config.yaml
qk_norm: false
attn_scale: 0.177
init_std_up: 0.0433
optimizer: "soap_variant"
lr: 0.00441
schedule: "wsd"
batch_tokens: [65536, 131072, 196608]
train_tokens: 247400000
Each number is 50 + 12 x the weight over its row's rms, rounded and kept within 0 to 99. Layers, rows and columns count from 0. The size before them is the row's rms in percent of the matrix's.

# down: layer 3 MLP down (transposed), 704x256, rms 0.111, rows 500-508, columns 0-255
# gate: layer 3 MLP gate, 704x256, rms 0.131, rows 501-509, columns 0-255
# up: layer 3 MLP up, 704x256, rms 0.129, rows 501-509, columns 0-255
down500 102:51 54 59 47 77 29 37 74 33 39 56 63 40 58 47 64 46 67 42 34 47 48 66 38 39 44 57 30 68 38 50 47 69 58 57 55 54 27 46 59 45 46 43 49 52 67 41 41 09 37 55 52 36 63 61 62 60 46 52 32 61 39 59 48 39 34 66 51 57 26 43 33 67 44 52 57 50 62 46 49 40 54 63 54 72 58 58 34 44 68 47 36 29 29 72 41 52 34 46 59 43 53 32 38 32 65 44 29 54 41 50 44 60 50 55 54 50 49 32 45 47 38 59 36 35 50 37 56 59 70 45 49 43 41 34 50 48 45 44 58 27 50 24 59 36 43 47 26 56 41 56 66 39 20 32 71 52 53 36 42 55 53 38 50 50 53 68 55 46 42 45 72 47 49 16 54 44 36 49 64 41 52 57 38 66 57 43 49 69 43 47 46 71 67 51 39 57 62 43 41 25 47 60 29 56 54 41 65 64 73 42 62 47 53 57 62 39 58 50 31 75 70 43 52 67 58 46 44 47 54 52 49 48 52 34 58 43 77 51 61 50 50 49 53 45 59 55 30 43 58 61 75 61 52 43 55
gate501 097:51 50 55 58 39 54 43 46 59 54 54 71 57 49 56 48 59 46 41 49 64 54 35 43 66 65 40 49 63 61 52 25 33 47 51 44 46 53 50 32 30 25 67 25 46 37 39 47 52 61 44 31 43 34 29 15 34 39 44 32 69 39 44 50 56 47 63 31 56 41 40 47 56 71 54 60 47 45 48 55 44 84 33 66 52 53 47 48 71 41 57 56 32 63 73 47 51 56 24 57 53 56 70 50 45 27 47 38 65 47 40 65 53 55 44 66 53 76 57 35 37 42 51 51 60 61 16 46 38 50 48 50 66 30 76 37 56 59 51 64 50 66 47 49 49 56 55 49 60 50 24 50 65 42 49 36 29 54 59 50 65 53 41 45 54 45 51 47 42 41 83 52 50 63 49 46 35 49 53 70 50 39 60 52 52 58 53 41 35 63 36 48 79 54 58 58 30 35 51 52 28 50 57 51 51 47 45 62 69 54 51 59 78 51 37 47 52 43 31 32 58 55 52 87 40 55 52 40 38 56 56 62 60 63 60 56 48 37 51 50 38 47 50 49 56 63 60 39 56 75 63 68 44 46 33 62
up501 096:42 50 45 41 35 49 58 53 24 33 63 48 38 37 66 51 34 38 47 59 40 60 56 66 72 60 52 41 56 42 55 65 39 53 34 63 32 00 44 36 61 64 57 65 50 82 39 52 44 51 42 51 52 54 75 46 42 47 58 62 25 43 60 60 61 53 27 67 42 55 55 51 36 36 45 38 68 50 57 45 52 46 28 30 52 43 55 55 30 54 31 49 51 25 69 42 60 48 64 45 48 54 46 54 42 79 40 49 45 51 69 35 57 23 63 36 44 33 42 71 28 44 29 41 49 34 58 45 49 47 54 58 53 47 41 53 51 51 32 58 53 53 34 46 58 56 34 57 55 51 69 55 40 56 53 58 66 64 59 54 35 66 64 75 40 39 42 57 57 44 30 56 51 43 44 39 62 70 42 41 77 40 40 33 35 18 34 43 39 58 39 52 58 57 53 56 70 42 44 66 37 52 64 43 46 54 40 50 43 41 63 50 53 66 43 38 54 48 57 61 46 49 35 51 60 28 47 52 78 58 46 53 48 55 50 39 53 54 41 52 75 44 36 47 51 50 46 53 36 51 65 38 34 51 72 39
down501 099:56 48 53 49 60 54 75 48 16 31 42 61 67 28 58 44 47 44 38 74 49 42 55 57 75 54 57 51 65 58 63 36 43 47 63 75 40 46 26 63 48 64 51 67 43 49 41 52 37 50 47 56 30 51 54 37 36 41 44 56 42 58 52 39 44 44 45 44 47 55 61 38 47 33 51 44 56 31 36 52 46 66 44 38 66 55 64 42 29 55 53 61 51 34 55 38 35 53 67 45 40 55 48 49 64 63 37 35 45 42 57 44 57 34 48 28 50 31 43 63 49 59 42 67 52 68 52 36 50 39 53 60 52 43 45 61 68 40 34 52 53 71 39 61 65 59 47 14 47 59 62 49 53 64 36 66 48 56 49 63 45 63 60 79 53 38 39 52 46 53 39 40 32 62 71 34 56 67 36 38 57 65 42 43 50 36 52 51 41 36 79 31 64 45 18 63 67 41 45 61 42 26 64 49 48 63 56 44 42 91 55 63 56 55 56 44 63 45 44 30 36 43 53 39 51 31 50 78 52 76 61 63 63 51 43 36 52 63 48 58 48 54 37 66 57 50 59 57 57 58 55 64 47 34 56 64
gate502 108:62 65 63 45 52 19 56 41 49 72 54 65 58 39 59 40 45 44 59 47 60 27 66 52 42 80 61 65 25 41 47 59 53 53 51 56 52 76 46 17 46 53 36 52 33 33 41 36 48 52 51 42 41 37 36 38 40 49 39 65 43 53 50 42 42 53 44 62 63 77 46 47 59 40 73 63 28 46 38 55 39 65 43 38 63 60 69 45 35 38 54 67 57 50 44 40 53 46 41 41 47 32 58 50 38 52 55 54 68 25 60 36 38 64 42 67 59 76 60 55 61 35 28 45 65 35 39 58 45 51 47 46 25 63 56 54 39 70 31 48 56 49 46 44 52 41 64 56 52 49 48 50 62 44 59 49 38 35 48 57 20 25 36 51 63 76 42 54 32 50 63 52 41 56 42 63 39 37 59 44 29 62 36 35 50 60 58 58 55 52 43 49 58 55 70 52 43 55 45 34 43 30 56 62 39 72 63 47 52 53 41 68 37 61 44 46 50 47 58 59 41 44 34 37 27 52 51 57 32 65 39 44 50 50 41 51 57 62 68 70 32 33 51 38 48 74 38 55 63 49 75 70 50 50 54 58
up502 108:63 49 41 55 36 46 53 50 48 46 58 34 47 44 63 61 53 62 53 63 40 82 47 37 34 29 56 29 53 39 54 26 57 51 64 47 40 57 46 59 61 44 64 54 62 62 58 47 63 51 54 48 64 44 57 62 24 50 44 49 47 55 33 53 59 50 53 44 67 53 85 51 40 52 35 42 69 49 50 19 49 25 47 51 38 43 41 61 70 29 47 41 44 57 36 40 64 23 66 68 43 64 40 61 48 57 36 59 48 48 41 54 52 36 46 41 52 53 62 38 41 55 72 80 43 46 46 28 64 57 48 58 55 38 25 71 35 50 25 67 56 67 69 61 66 49 54 55 70 50 52 42 42 56 50 55 59 32 59 48 58 48 62 62 40 32 34 51 46 69 63 46 57 57 56 30 63 56 60 32 39 53 62 23 52 59 31 51 73 70 55 43 45 41 31 52 42 56 51 79 56 56 37 60 47 48 53 50 64 52 62 31 53 39 60 62 25 68 44 52 56 56 57 68 47 50 46 47 64 40 59 53 62 53 40 34 51 29 34 53 59 30 47 52 71 38 49 33 41 53 53 29 52 36 48 27
down502 109:34 48 56 68 45 39 25 53 44 20 68 46 35 56 38 52 47 68 54 51 53 66 66 48 36 41 48 55 72 55 59 41 32 49 55 50 69 51 40 26 47 40 39 72 47 53 48 66 46 90 74 38 50 52 47 48 50 62 53 32 36 45 66 29 60 54 45 35 46 41 63 38 37 71 47 38 46 58 29 39 54 34 39 53 49 61 34 48 45 50 38 46 51 28 57 47 47 57 39 23 21 65 30 51 67 47 55 35 48 57 61 41 62 48 40 43 54 46 52 41 60 36 70 35 59 69 48 57 51 49 55 70 51 32 32 46 47 32 41 63 31 45 40 74 55 52 68 42 41 68 55 47 57 64 52 59 69 44 42 36 44 43 45 63 40 34 53 51 55 55 50 48 33 43 56 34 60 48 64 41 56 55 45 57 41 43 47 46 48 51 58 41 60 58 49 68 50 47 42 76 63 54 55 49 63 57 61 36 46 79 48 42 45 31 52 55 44 55 32 57 44 49 51 46 51 39 41 46 55 47 67 63 71 56 28 55 41 42 31 38 28 62 41 54 81 29 46 46 27 62 31 39 49 35 45 25
gate503 103:37 57 68 22 75 49 32 67 46 45 41 35 33 59 51 72 74 47 28 42 50 40 68 52 52 60 49 48 44 67 44 46 49 32 64 63 49 60 53 48 75 33 65 55 60 34 72 44 52 52 49 62 43 46 43 36 41 62 58 36 44 64 69 65 45 46 64 61 54 58 53 75 29 55 65 43 40 52 30 22 48 45 58 52 42 32 48 43 41 54 50 36 57 58 46 63 55 39 53 46 59 42 30 62 67 41 42 58 40 67 61 55 44 47 52 29 62 38 40 47 57 59 51 41 49 50 46 45 58 63 61 55 45 31 50 89 49 57 70 32 58 42 56 56 52 47 78 37 33 49 40 49 57 44 46 52 33 57 45 40 42 39 57 30 56 27 55 64 37 43 50 43 45 64 45 35 50 58 64 38 64 67 59 32 50 60 68 53 62 63 50 68 36 53 35 57 50 51 64 38 72 30 39 70 38 66 47 54 42 65 66 62 56 65 48 45 28 48 41 52 64 59 55 72 37 35 61 59 36 51 58 49 65 61 42 51 45 59 45 50 57 56 70 47 66 47 45 41 50 27 23 44 56 42 64 26
up503 103:63 54 54 27 56 59 45 62 70 24 52 42 60 53 50 62 40 43 58 57 69 31 64 33 22 47 57 53 60 64 54 53 46 31 69 48 50 47 35 49 48 42 60 79 34 41 41 45 36 67 55 45 63 59 59 50 33 51 63 42 41 53 65 82 48 61 69 24 34 63 45 60 47 37 65 68 25 52 45 45 59 59 43 68 47 68 58 64 50 47 62 67 37 45 64 55 42 58 47 41 63 60 35 71 47 53 41 37 34 54 41 56 44 43 51 68 28 41 34 65 50 60 27 60 44 43 60 56 42 56 51 57 50 42 63 78 46 60 38 47 58 42 44 68 54 55 58 26 40 41 37 44 46 41 58 36 52 52 44 32 63 47 57 58 40 56 44 65 59 60 55 43 39 43 50 51 48 38 75 44 33 47 49 52 46 65 53 50 60 50 87 67 44 67 52 46 52 30 45 35 44 50 44 67 72 56 51 57 55 69 57 52 52 56 44 48 70 46 79 48 48 59 33 53 73 33 35 30 36 44 56 63 67 53 60 42 57 42 70 41 36 50 26 57 46 43 78 45 33 48 55 45 45 57 61 61
down503 104:36 69 47 49 53 50 51 32 72 31 41 42 70 48 45 45 60 53 50 59 60 54 80 42 37 46 55 44 59 64 60 53 39 54 31 40 59 47 48 81 45 47 68 39 46 38 50 62 56 50 44 25 52 63 59 51 40 39 49 37 52 76 54 80 41 64 32 62 35 59 52 57 48 34 59 50 49 49 46 60 52 63 40 48 53 31 76 71 55 42 39 47 44 52 54 44 52 47 55 50 48 51 39 48 39 64 49 35 45 42 41 73 41 65 44 63 35 62 30 64 66 52 38 43 39 58 59 46 42 66 73 45 45 40 47 48 63 75 41 55 60 56 46 60 61 51 30 59 34 64 29 55 60 54 33 48 60 49 50 22 45 56 58 42 46 64 38 26 51 54 49 62 57 57 47 43 62 40 70 35 38 37 59 70 45 61 39 38 75 34 45 65 43 63 58 17 56 78 55 37 47 61 55 55 57 54 58 65 65 38 37 51 78 45 51 41 53 39 61 64 65 26 39 52 46 43 43 36 30 44 48 37 64 39 49 59 36 38 67 38 62 69 45 39 72 62 45 61 39 58 48 42 31 58 70 43
gate504 106:55 65 42 51 39 51 57 49 33 59 67 53 60 50 56 42 59 60 54 37 42 55 42 52 54 49 44 35 61 38 36 53 38 45 45 44 49 55 60 57 49 55 65 38 40 40 52 29 33 30 60 43 56 46 46 40 44 54 31 53 35 24 60 49 72 72 56 53 47 34 53 68 56 67 61 50 57 44 25 57 42 69 62 74 76 55 45 34 40 61 38 75 60 62 33 39 47 69 64 50 61 32 45 46 53 57 42 41 45 43 72 57 65 61 49 44 58 59 49 64 46 34 45 57 37 48 50 52 57 44 31 47 34 49 56 86 63 37 43 52 63 53 58 48 33 46 37 39 42 20 42 30 18 37 49 31 57 49 64 48 40 68 52 39 44 39 63 53 41 13 28 46 68 57 68 35 34 65 38 58 49 52 68 53 62 54 65 33 67 62 45 54 67 33 32 53 44 57 35 42 81 38 52 57 44 41 39 50 38 31 36 52 51 46 61 43 47 55 22 49 60 59 49 45 53 55 40 55 74 65 50 76 56 53 53 50 50 56 47 52 46 44 27 33 60 36 49 55 52 45 52 59 70 51 53 42
up504 106:46 43 50 48 38 61 30 64 31 18 22 48 42 53 43 50 47 46 51 72 59 54 67 39 46 35 60 72 41 85 58 52 72 43 49 58 48 55 58 44 46 32 48 68 60 43 44 39 53 49 45 52 46 54 68 57 39 69 61 49 67 59 42 63 60 40 52 33 60 50 46 41 51 12 37 51 61 63 63 34 66 26 63 39 38 37 56 58 57 55 43 55 24 56 68 66 58 41 41 45 36 71 56 43 42 26 49 71 58 53 34 51 61 56 52 53 47 66 42 39 70 60 65 41 50 61 55 43 43 60 58 54 58 52 49 25 60 50 58 57 35 66 26 58 70 43 59 56 68 81 43 55 64 46 52 76 27 47 50 56 52 31 37 68 46 61 37 37 40 65 60 58 26 45 30 57 55 36 61 70 53 41 38 43 42 64 44 56 54 41 51 56 36 79 58 51 55 60 69 46 41 38 46 51 59 43 54 47 77 45 65 59 49 57 49 51 42 39 70 52 28 42 41 45 42 51 52 47 35 29 51 40 46 54 49 45 53 44 34 50 43 52 52 52 48 69 56 35 49 54 49 45 32 35 35 57
down504 090:41 70 27 60 39 55 35 48 44 34 52 50 43 39 30 34 57 46 52 49 34 37 58 49 47 34 26 53 68 60 50 30 73 51 57 55 58 59 65 60 47 68 53 67 47 46 46 38 71 58 39 55 50 29 53 54 53 61 47 59 42 81 55 49 43 54 47 45 41 51 42 55 44 35 39 68 52 54 56 43 51 41 19 49 40 73 44 35 32 57 53 28 45 64 58 48 36 40 51 68 46 60 52 45 67 39 66 55 54 54 32 49 40 54 61 40 39 42 52 44 52 45 74 54 42 39 36 51 50 45 42 46 57 47 35 39 52 46 47 63 55 44 58 48 78 42 18 44 49 32 37 47 61 45 36 46 51 61 17 61 49 44 35 56 73 59 33 60 54 51 53 82 54 33 57 38 79 38 43 57 32 54 62 51 54 54 37 38 37 53 63 42 31 35 60 56 58 45 58 57 44 52 49 50 30 68 54 78 54 99 52 51 54 46 41 53 73 49 55 55 49 59 50 49 50 62 53 56 47 34 40 58 73 62 51 36 59 42 68 52 47 71 58 64 58 61 50 33 54 26 57 58 30 51 53 40
gate505 108:42 54 47 58 53 39 49 32 45 53 48 45 58 64 51 61 52 46 63 28 51 65 75 42 43 71 55 47 63 41 31 53 67 50 38 56 27 43 43 53 45 54 57 37 56 54 58 71 26 28 36 58 55 67 64 40 66 35 48 45 50 56 49 71 51 58 50 61 41 62 55 56 60 51 51 42 48 47 65 67 26 44 58 55 66 61 56 39 44 51 44 41 62 51 21 39 80 37 30 64 66 64 75 45 48 62 50 42 72 52 30 63 38 69 44 72 40 76 40 35 42 29 46 57 41 63 32 54 67 43 70 54 55 55 35 42 42 51 59 53 35 42 40 47 68 35 67 56 61 51 70 57 50 49 40 58 38 45 57 57 34 47 36 54 64 50 64 32 36 89 56 61 41 56 42 45 60 45 26 62 59 45 50 34 38 50 65 54 43 49 65 37 30 47 46 65 73 38 58 68 42 42 48 54 59 59 68 66 55 56 42 44 50 36 57 44 52 36 66 54 40 56 31 53 38 58 29 50 42 45 56 72 51 59 43 51 53 61 61 46 52 73 68 25 48 48 42 49 51 59 37 59 52 68 37 37
up505 113:70 72 60 44 39 60 41 58 69 40 67 29 52 44 46 50 49 56 34 57 43 44 50 60 50 55 37 64 51 39 60 61 31 57 59 47 63 67 59 50 53 54 62 35 46 42 54 34 45 45 52 37 41 18 52 52 21 71 49 64 41 61 63 51 61 35 27 43 64 56 57 52 49 53 47 54 29 43 66 34 48 64 19 56 56 31 36 56 43 38 36 52 54 50 52 62 49 44 56 46 50 38 39 55 69 48 59 49 59 80 48 29 48 59 60 40 59 28 69 85 48 40 47 63 35 23 43 38 28 49 48 51 53 54 71 60 41 40 49 47 48 56 31 57 31 59 58 21 33 50 48 39 42 62 49 41 45 38 60 57 41 40 64 48 45 81 43 66 47 37 44 31 59 58 33 31 35 73 57 33 59 44 49 46 53 50 47 40 52 52 40 56 53 52 61 77 48 49 44 46 58 56 46 62 49 45 26 44 44 48 53 64 46 48 33 52 35 59 56 62 61 51 54 54 73 42 56 44 52 81 39 48 48 60 54 64 45 41 26 53 53 42 43 86 62 58 66 52 55 53 62 34 69 51 62 43
down505 104:58 63 39 52 64 32 48 38 65 36 34 30 47 33 47 46 28 55 46 36 33 37 49 44 63 55 55 57 36 23 41 50 41 58 81 53 60 55 50 44 56 66 53 23 52 36 57 38 46 44 29 39 41 30 29 66 42 58 58 75 58 50 57 49 72 45 68 53 41 43 42 35 48 49 61 66 38 39 56 43 65 45 50 34 49 59 56 32 49 42 39 75 62 52 43 83 45 55 66 37 53 57 32 57 67 48 55 58 56 38 41 53 54 61 85 57 55 37 50 68 58 74 37 46 51 27 42 33 61 52 43 52 52 47 59 49 49 52 57 55 52 34 46 61 65 58 41 30 56 72 54 35 48 70 60 54 49 42 66 66 41 42 61 59 64 65 50 39 35 48 61 58 43 74 51 49 25 48 70 34 44 34 48 38 48 43 52 58 47 44 60 50 51 57 48 62 58 34 54 51 32 35 58 40 57 38 44 52 50 72 64 64 37 50 50 44 39 81 49 39 50 36 28 55 56 41 51 52 64 64 34 59 48 59 49 73 33 21 48 54 42 59 51 78 35 50 59 56 40 55 57 49 62 36 54 59
gate506 105:67 49 61 47 48 45 52 53 44 38 45 37 51 46 54 39 34 37 52 46 57 53 60 48 54 42 63 37 43 38 69 65 54 59 58 61 56 54 35 44 37 52 45 43 44 53 56 40 38 59 54 42 62 53 73 47 32 39 46 68 47 42 72 57 51 58 80 70 60 46 37 27 69 54 38 36 52 73 53 37 42 65 24 36 28 54 33 28 46 40 66 52 79 40 51 40 55 55 39 47 72 52 43 50 45 57 42 63 55 56 32 41 71 58 59 46 50 42 62 75 59 28 78 40 60 53 48 49 41 37 53 34 47 56 65 51 65 22 70 59 66 45 47 58 50 58 75 45 47 48 75 38 43 39 30 50 48 40 64 46 55 39 63 56 57 62 46 51 19 46 61 55 56 41 55 50 71 44 39 42 45 46 38 56 49 50 51 46 34 42 46 66 58 56 59 62 53 44 64 44 48 55 48 47 30 50 66 59 50 31 57 65 78 34 47 31 57 70 51 45 47 40 53 50 51 45 34 58 53 84 44 70 53 67 57 68 27 51 52 54 22 56 50 47 46 52 58 48 45 32 34 74 75 60 46 30
up506 100:51 50 62 59 53 32 77 45 27 53 41 50 49 44 61 68 57 55 41 59 60 49 47 67 46 55 43 47 43 54 45 60 55 64 37 59 59 55 55 74 48 48 51 79 56 53 51 40 25 51 45 52 50 52 54 68 46 34 49 54 45 56 32 48 75 60 58 42 57 41 52 65 30 49 51 38 55 45 52 58 47 49 51 46 68 42 40 55 54 35 30 53 51 71 42 39 51 68 66 57 25 36 36 48 70 51 46 53 51 61 40 55 39 48 52 35 46 66 69 09 35 68 59 29 69 53 61 43 38 57 75 41 60 56 42 43 46 58 45 49 38 52 53 67 68 43 37 29 56 59 23 65 39 67 49 44 88 48 44 42 52 64 37 65 50 41 56 72 51 59 31 61 52 45 50 54 47 75 31 48 76 59 50 50 51 52 54 54 70 46 68 54 46 49 40 44 37 65 62 56 67 84 47 75 58 55 31 38 49 43 36 53 72 34 50 62 41 61 35 37 39 54 65 38 60 43 66 60 59 67 43 47 41 55 67 56 69 49 55 27 41 47 63 67 52 51 44 50 47 50 37 33 52 60 60 52
down506 108:36 46 51 55 21 43 53 53 61 63 22 50 58 54 38 66 73 59 42 40 62 50 35 47 38 41 59 50 45 54 41 33 59 61 28 37 39 54 41 84 73 61 56 68 41 46 59 44 40 58 54 40 55 47 23 48 35 50 54 54 34 64 56 45 57 57 49 35 34 62 44 46 24 39 55 63 35 44 40 56 54 33 63 50 59 58 61 73 79 48 30 53 58 61 29 62 57 58 41 55 30 49 42 57 47 47 45 47 36 65 65 54 56 54 62 47 71 59 51 36 35 53 49 68 53 56 44 41 52 34 44 69 44 44 59 51 47 47 60 28 43 55 54 54 57 49 28 50 59 48 35 53 46 52 57 40 63 50 64 46 49 66 59 72 44 60 64 52 22 47 43 42 53 67 53 50 50 66 68 59 60 52 48 45 82 52 76 34 67 50 61 39 49 50 50 49 37 74 49 57 33 49 45 59 46 60 42 46 49 79 54 29 58 28 49 56 43 52 60 47 21 46 70 41 66 59 62 44 66 51 37 36 48 32 59 44 61 57 66 30 29 43 54 57 74 42 64 59 45 57 34 24 45 53 39 40
gate507 097:51 71 51 30 31 40 43 50 55 36 51 38 56 42 54 42 68 66 58 65 61 37 20 61 60 66 45 48 63 66 50 59 48 65 62 57 27 16 41 60 68 62 78 58 52 56 37 47 59 51 64 58 56 53 50 55 43 51 64 46 74 46 34 44 14 45 51 61 58 60 63 59 45 65 43 40 34 36 54 42 50 69 46 50 50 60 41 44 48 52 26 49 48 39 57 54 42 39 60 46 58 62 30 55 75 36 80 38 35 52 26 60 51 44 41 54 38 40 44 54 45 50 55 47 66 54 64 40 31 39 37 52 68 23 39 63 59 43 67 60 47 59 53 56 45 40 51 63 41 53 47 47 62 63 59 40 57 45 55 56 70 62 44 35 59 32 24 46 70 56 47 63 44 46 38 32 49 59 51 56 55 44 63 36 49 43 49 43 20 58 66 47 60 45 57 53 40 63 34 49 76 45 71 54 66 65 72 60 54 43 50 68 58 39 42 37 58 51 51 57 36 36 47 46 49 51 73 51 52 48 41 31 36 56 19 41 56 29 51 60 46 31 58 52 50 48 72 52 49 41 48 53 72 58 68 41
up507 106:58 67 47 42 54 11 50 29 43 52 37 48 55 32 38 28 63 65 53 87 52 41 30 49 59 44 45 40 54 78 52 33 70 28 40 59 40 11 57 55 55 76 68 48 61 48 51 35 51 41 25 44 60 66 52 56 64 44 57 44 38 49 55 58 23 37 52 41 47 57 40 59 45 58 50 48 40 46 34 61 51 59 43 48 33 51 34 49 26 50 34 55 61 37 62 56 54 45 63 65 43 56 35 49 41 56 56 63 42 59 50 40 57 66 35 57 35 49 44 39 40 41 46 48 64 51 72 44 43 35 45 53 62 50 30 56 52 29 52 31 63 54 28 71 29 58 44 64 60 42 37 52 63 44 55 52 47 61 67 57 50 58 58 40 50 40 29 51 58 55 34 64 39 57 46 53 40 43 59 38 59 29 50 58 48 57 47 47 25 58 55 25 67 41 37 42 30 68 58 31 56 56 57 48 59 66 48 36 34 42 43 52 73 45 41 54 62 29 57 58 39 46 43 56 65 39 56 65 53 53 57 46 43 52 54 30 37 34 65 49 36 53 42 56 50 27 47 45 22 46 47 58 34 51 39 58
down507 098:45 53 60 40 38 63 55 50 59 52 49 42 41 50 43 56 77 58 70 61 36 49 32 43 54 74 55 53 51 58 54 50 65 56 43 52 38 07 66 67 67 66 43 52 40 49 43 39 61 26 37 50 55 56 54 52 30 48 48 55 57 55 39 45 28 39 48 67 59 60 52 73 50 62 51 43 58 52 60 62 54 55 34 45 31 68 57 56 61 44 53 29 48 39 59 43 30 51 47 52 63 65 55 49 52 58 53 55 28 31 47 48 49 56 35 68 39 45 45 45 26 38 67 54 57 62 71 51 22 49 45 61 57 62 38 65 52 60 87 54 53 51 61 41 34 59 32 47 30 58 29 48 62 57 56 43 53 49 46 46 47 45 58 59 51 48 11 49 66 52 50 54 45 47 59 45 34 59 64 62 43 46 35 68 37 57 61 55 37 48 40 47 77 44 28 65 42 50 33 57 64 50 39 47 55 65 84 46 42 19 73 66 62 53 45 36 59 57 66 75 38 38 59 45 59 47 53 51 61 66 70 58 35 42 44 31 52 40 62 55 54 50 50 55 64 43 51 33 43 34 47 68 47 58 52 47
gate508 104:53 57 68 39 43 47 42 45 37 32 60 70 44 40 43 52 50 47 39 60 39 48 58 33 43 46 26 52 36 34 49 76 32 43 69 35 55 67 40 52 71 79 47 77 68 35 32 59 41 41 47 53 63 44 54 80 40 63 37 64 49 69 51 53 53 68 46 39 54 47 46 51 50 48 64 49 43 46 36 54 69 61 59 43 41 48 50 48 21 45 63 44 43 41 47 43 29 37 46 62 53 73 52 58 56 34 58 39 58 60 58 69 63 52 46 31 55 51 17 57 52 67 48 65 41 50 38 52 56 34 59 58 37 20 43 53 56 54 51 59 60 58 45 64 55 67 54 34 43 23 57 51 56 67 57 52 40 55 54 43 49 57 42 62 30 73 49 49 50 45 68 21 59 33 63 60 21 52 37 38 45 47 34 52 50 45 53 49 59 70 46 58 47 51 58 58 45 36 46 48 48 64 20 49 29 69 41 52 40 50 76 46 58 52 71 46 54 53 52 47 63 68 56 45 44 48 59 51 57 73 60 51 56 55 76 57 39 38 71 50 59 58 40 54 55 58 44 60 28 62 26 53 37 38 62 59
up508 098:60 36 46 26 53 52 39 51 49 53 22 35 55 56 59 56 33 64 39 44 56 56 51 62 68 45 37 82 51 46 64 54 51 52 46 27 67 51 54 34 57 40 63 41 24 37 42 31 37 60 57 39 58 68 37 39 65 55 60 23 70 54 36 43 52 71 53 67 53 62 64 49 38 38 42 56 62 64 42 79 76 33 47 52 43 60 57 60 52 41 34 29 52 45 46 42 69 69 55 30 51 54 55 47 45 61 48 42 34 56 49 52 46 61 60 62 52 47 70 49 59 26 40 50 42 39 74 71 46 46 64 53 43 47 59 47 61 46 43 35 43 57 64 46 54 57 49 55 63 57 55 38 59 31 22 48 54 68 51 55 34 78 56 59 48 51 51 68 42 76 60 64 22 58 46 48 60 39 54 37 76 36 50 63 55 52 40 48 33 42 56 53 58 51 46 51 48 60 41 62 37 38 79 33 48 58 42 62 52 38 48 58 38 54 62 66 52 43 54 51 46 52 59 46 56 41 44 41 22 32 39 65 58 37 40 41 67 47 46 40 65 42 38 39 63 54 28 52 76 45 37 47 63 34 59 66
down508 102:46 33 38 68 56 39 31 35 50 44 56 48 53 60 67 49 29 54 52 48 61 70 33 47 47 37 38 47 54 52 42 50 46 43 55 33 54 44 38 45 51 60 46 58 50 47 39 59 56 58 77 53 72 38 59 61 55 61 38 49 54 29 66 56 46 65 51 48 64 63 52 40 34 58 57 53 33 36 50 52 54 62 64 59 37 41 52 45 43 49 35 59 46 49 34 44 57 42 50 36 41 61 47 72 32 60 60 48 45 66 55 56 54 71 69 46 38 23 35 57 66 35 35 50 27 37 55 61 45 49 71 42 68 33 59 25 64 44 41 37 68 52 52 55 51 57 35 53 82 34 62 32 41 37 49 69 48 57 50 43 56 71 45 40 49 29 38 49 49 47 52 57 58 44 52 61 21 41 74 49 41 47 42 56 51 43 45 52 29 62 56 50 56 38 55 51 36 68 28 55 53 53 60 57 20 50 33 54 74 87 52 46 64 41 72 59 73 41 39 36 64 37 39 51 27 44 37 42 25 43 41 48 59 65 31 42 45 45 58 42 56 59 47 57 91 45 55 51 54 41 61 39 61 48 52 69
gate509 104:09 26 50 48 51 51 42 33 47 54 66 64 29 38 60 67 51 57 61 60 45 50 28 57 47 50 57 50 47 50 63 63 29 24 42 31 51 49 50 57 46 72 64 41 46 51 62 55 44 35 44 36 47 52 39 45 33 55 49 52 39 43 60 71 55 31 49 42 34 49 60 69 57 68 56 58 51 38 58 74 34 77 42 46 37 61 48 51 51 51 74 50 48 83 49 48 44 40 48 47 46 61 44 47 60 55 10 44 45 52 52 60 54 53 45 57 47 46 44 40 36 27 58 64 32 65 58 31 66 50 55 57 47 53 48 52 47 45 46 62 61 66 55 32 45 67 60 54 63 52 36 41 53 53 26 72 46 61 52 56 51 57 57 42 69 32 44 16 56 46 65 56 24 71 42 17 43 36 55 47 48 32 62 58 66 54 21 50 50 34 52 57 36 45 39 61 40 39 51 45 46 29 55 42 41 67 49 59 40 54 45 53 48 58 31 65 55 30 53 49 41 60 36 41 57 30 65 58 37 48 70 64 56 40 51 48 58 61 45 46 45 39 54 53 55 35 63 35 50 29 56 35 56 35 41 45
up509 104:49 41 54 21 51 50 46 56 38 72 72 51 40 50 49 52 68 47 60 48 59 41 39 43 51 55 52 56 51 54 44 56 47 67 41 48 35 51 60 47 65 88 50 45 56 72 49 52 43 42 50 46 35 61 61 42 37 41 59 63 45 36 41 63 58 23 43 34 71 34 60 55 54 65 54 46 49 42 48 44 43 59 56 43 23 44 50 48 39 47 72 75 52 72 49 57 54 25 55 22 43 61 60 55 60 74 28 44 51 42 45 48 42 47 59 64 37 43 44 38 44 30 65 53 46 72 51 48 50 57 50 34 79 69 57 43 35 49 62 46 45 52 44 53 50 55 54 51 51 43 38 40 41 46 55 62 45 53 51 60 48 60 76 46 70 36 29 47 50 49 52 52 31 73 51 31 43 50 40 44 69 44 66 49 62 70 23 47 51 37 39 64 27 44 37 65 43 57 29 49 49 29 49 52 50 58 39 48 54 38 48 59 72 56 25 36 60 39 61 55 42 44 52 61 61 18 79 60 60 44 52 49 53 40 55 53 47 71 39 21 41 41 30 58 50 24 44 38 50 45 77 45 57 32 48 51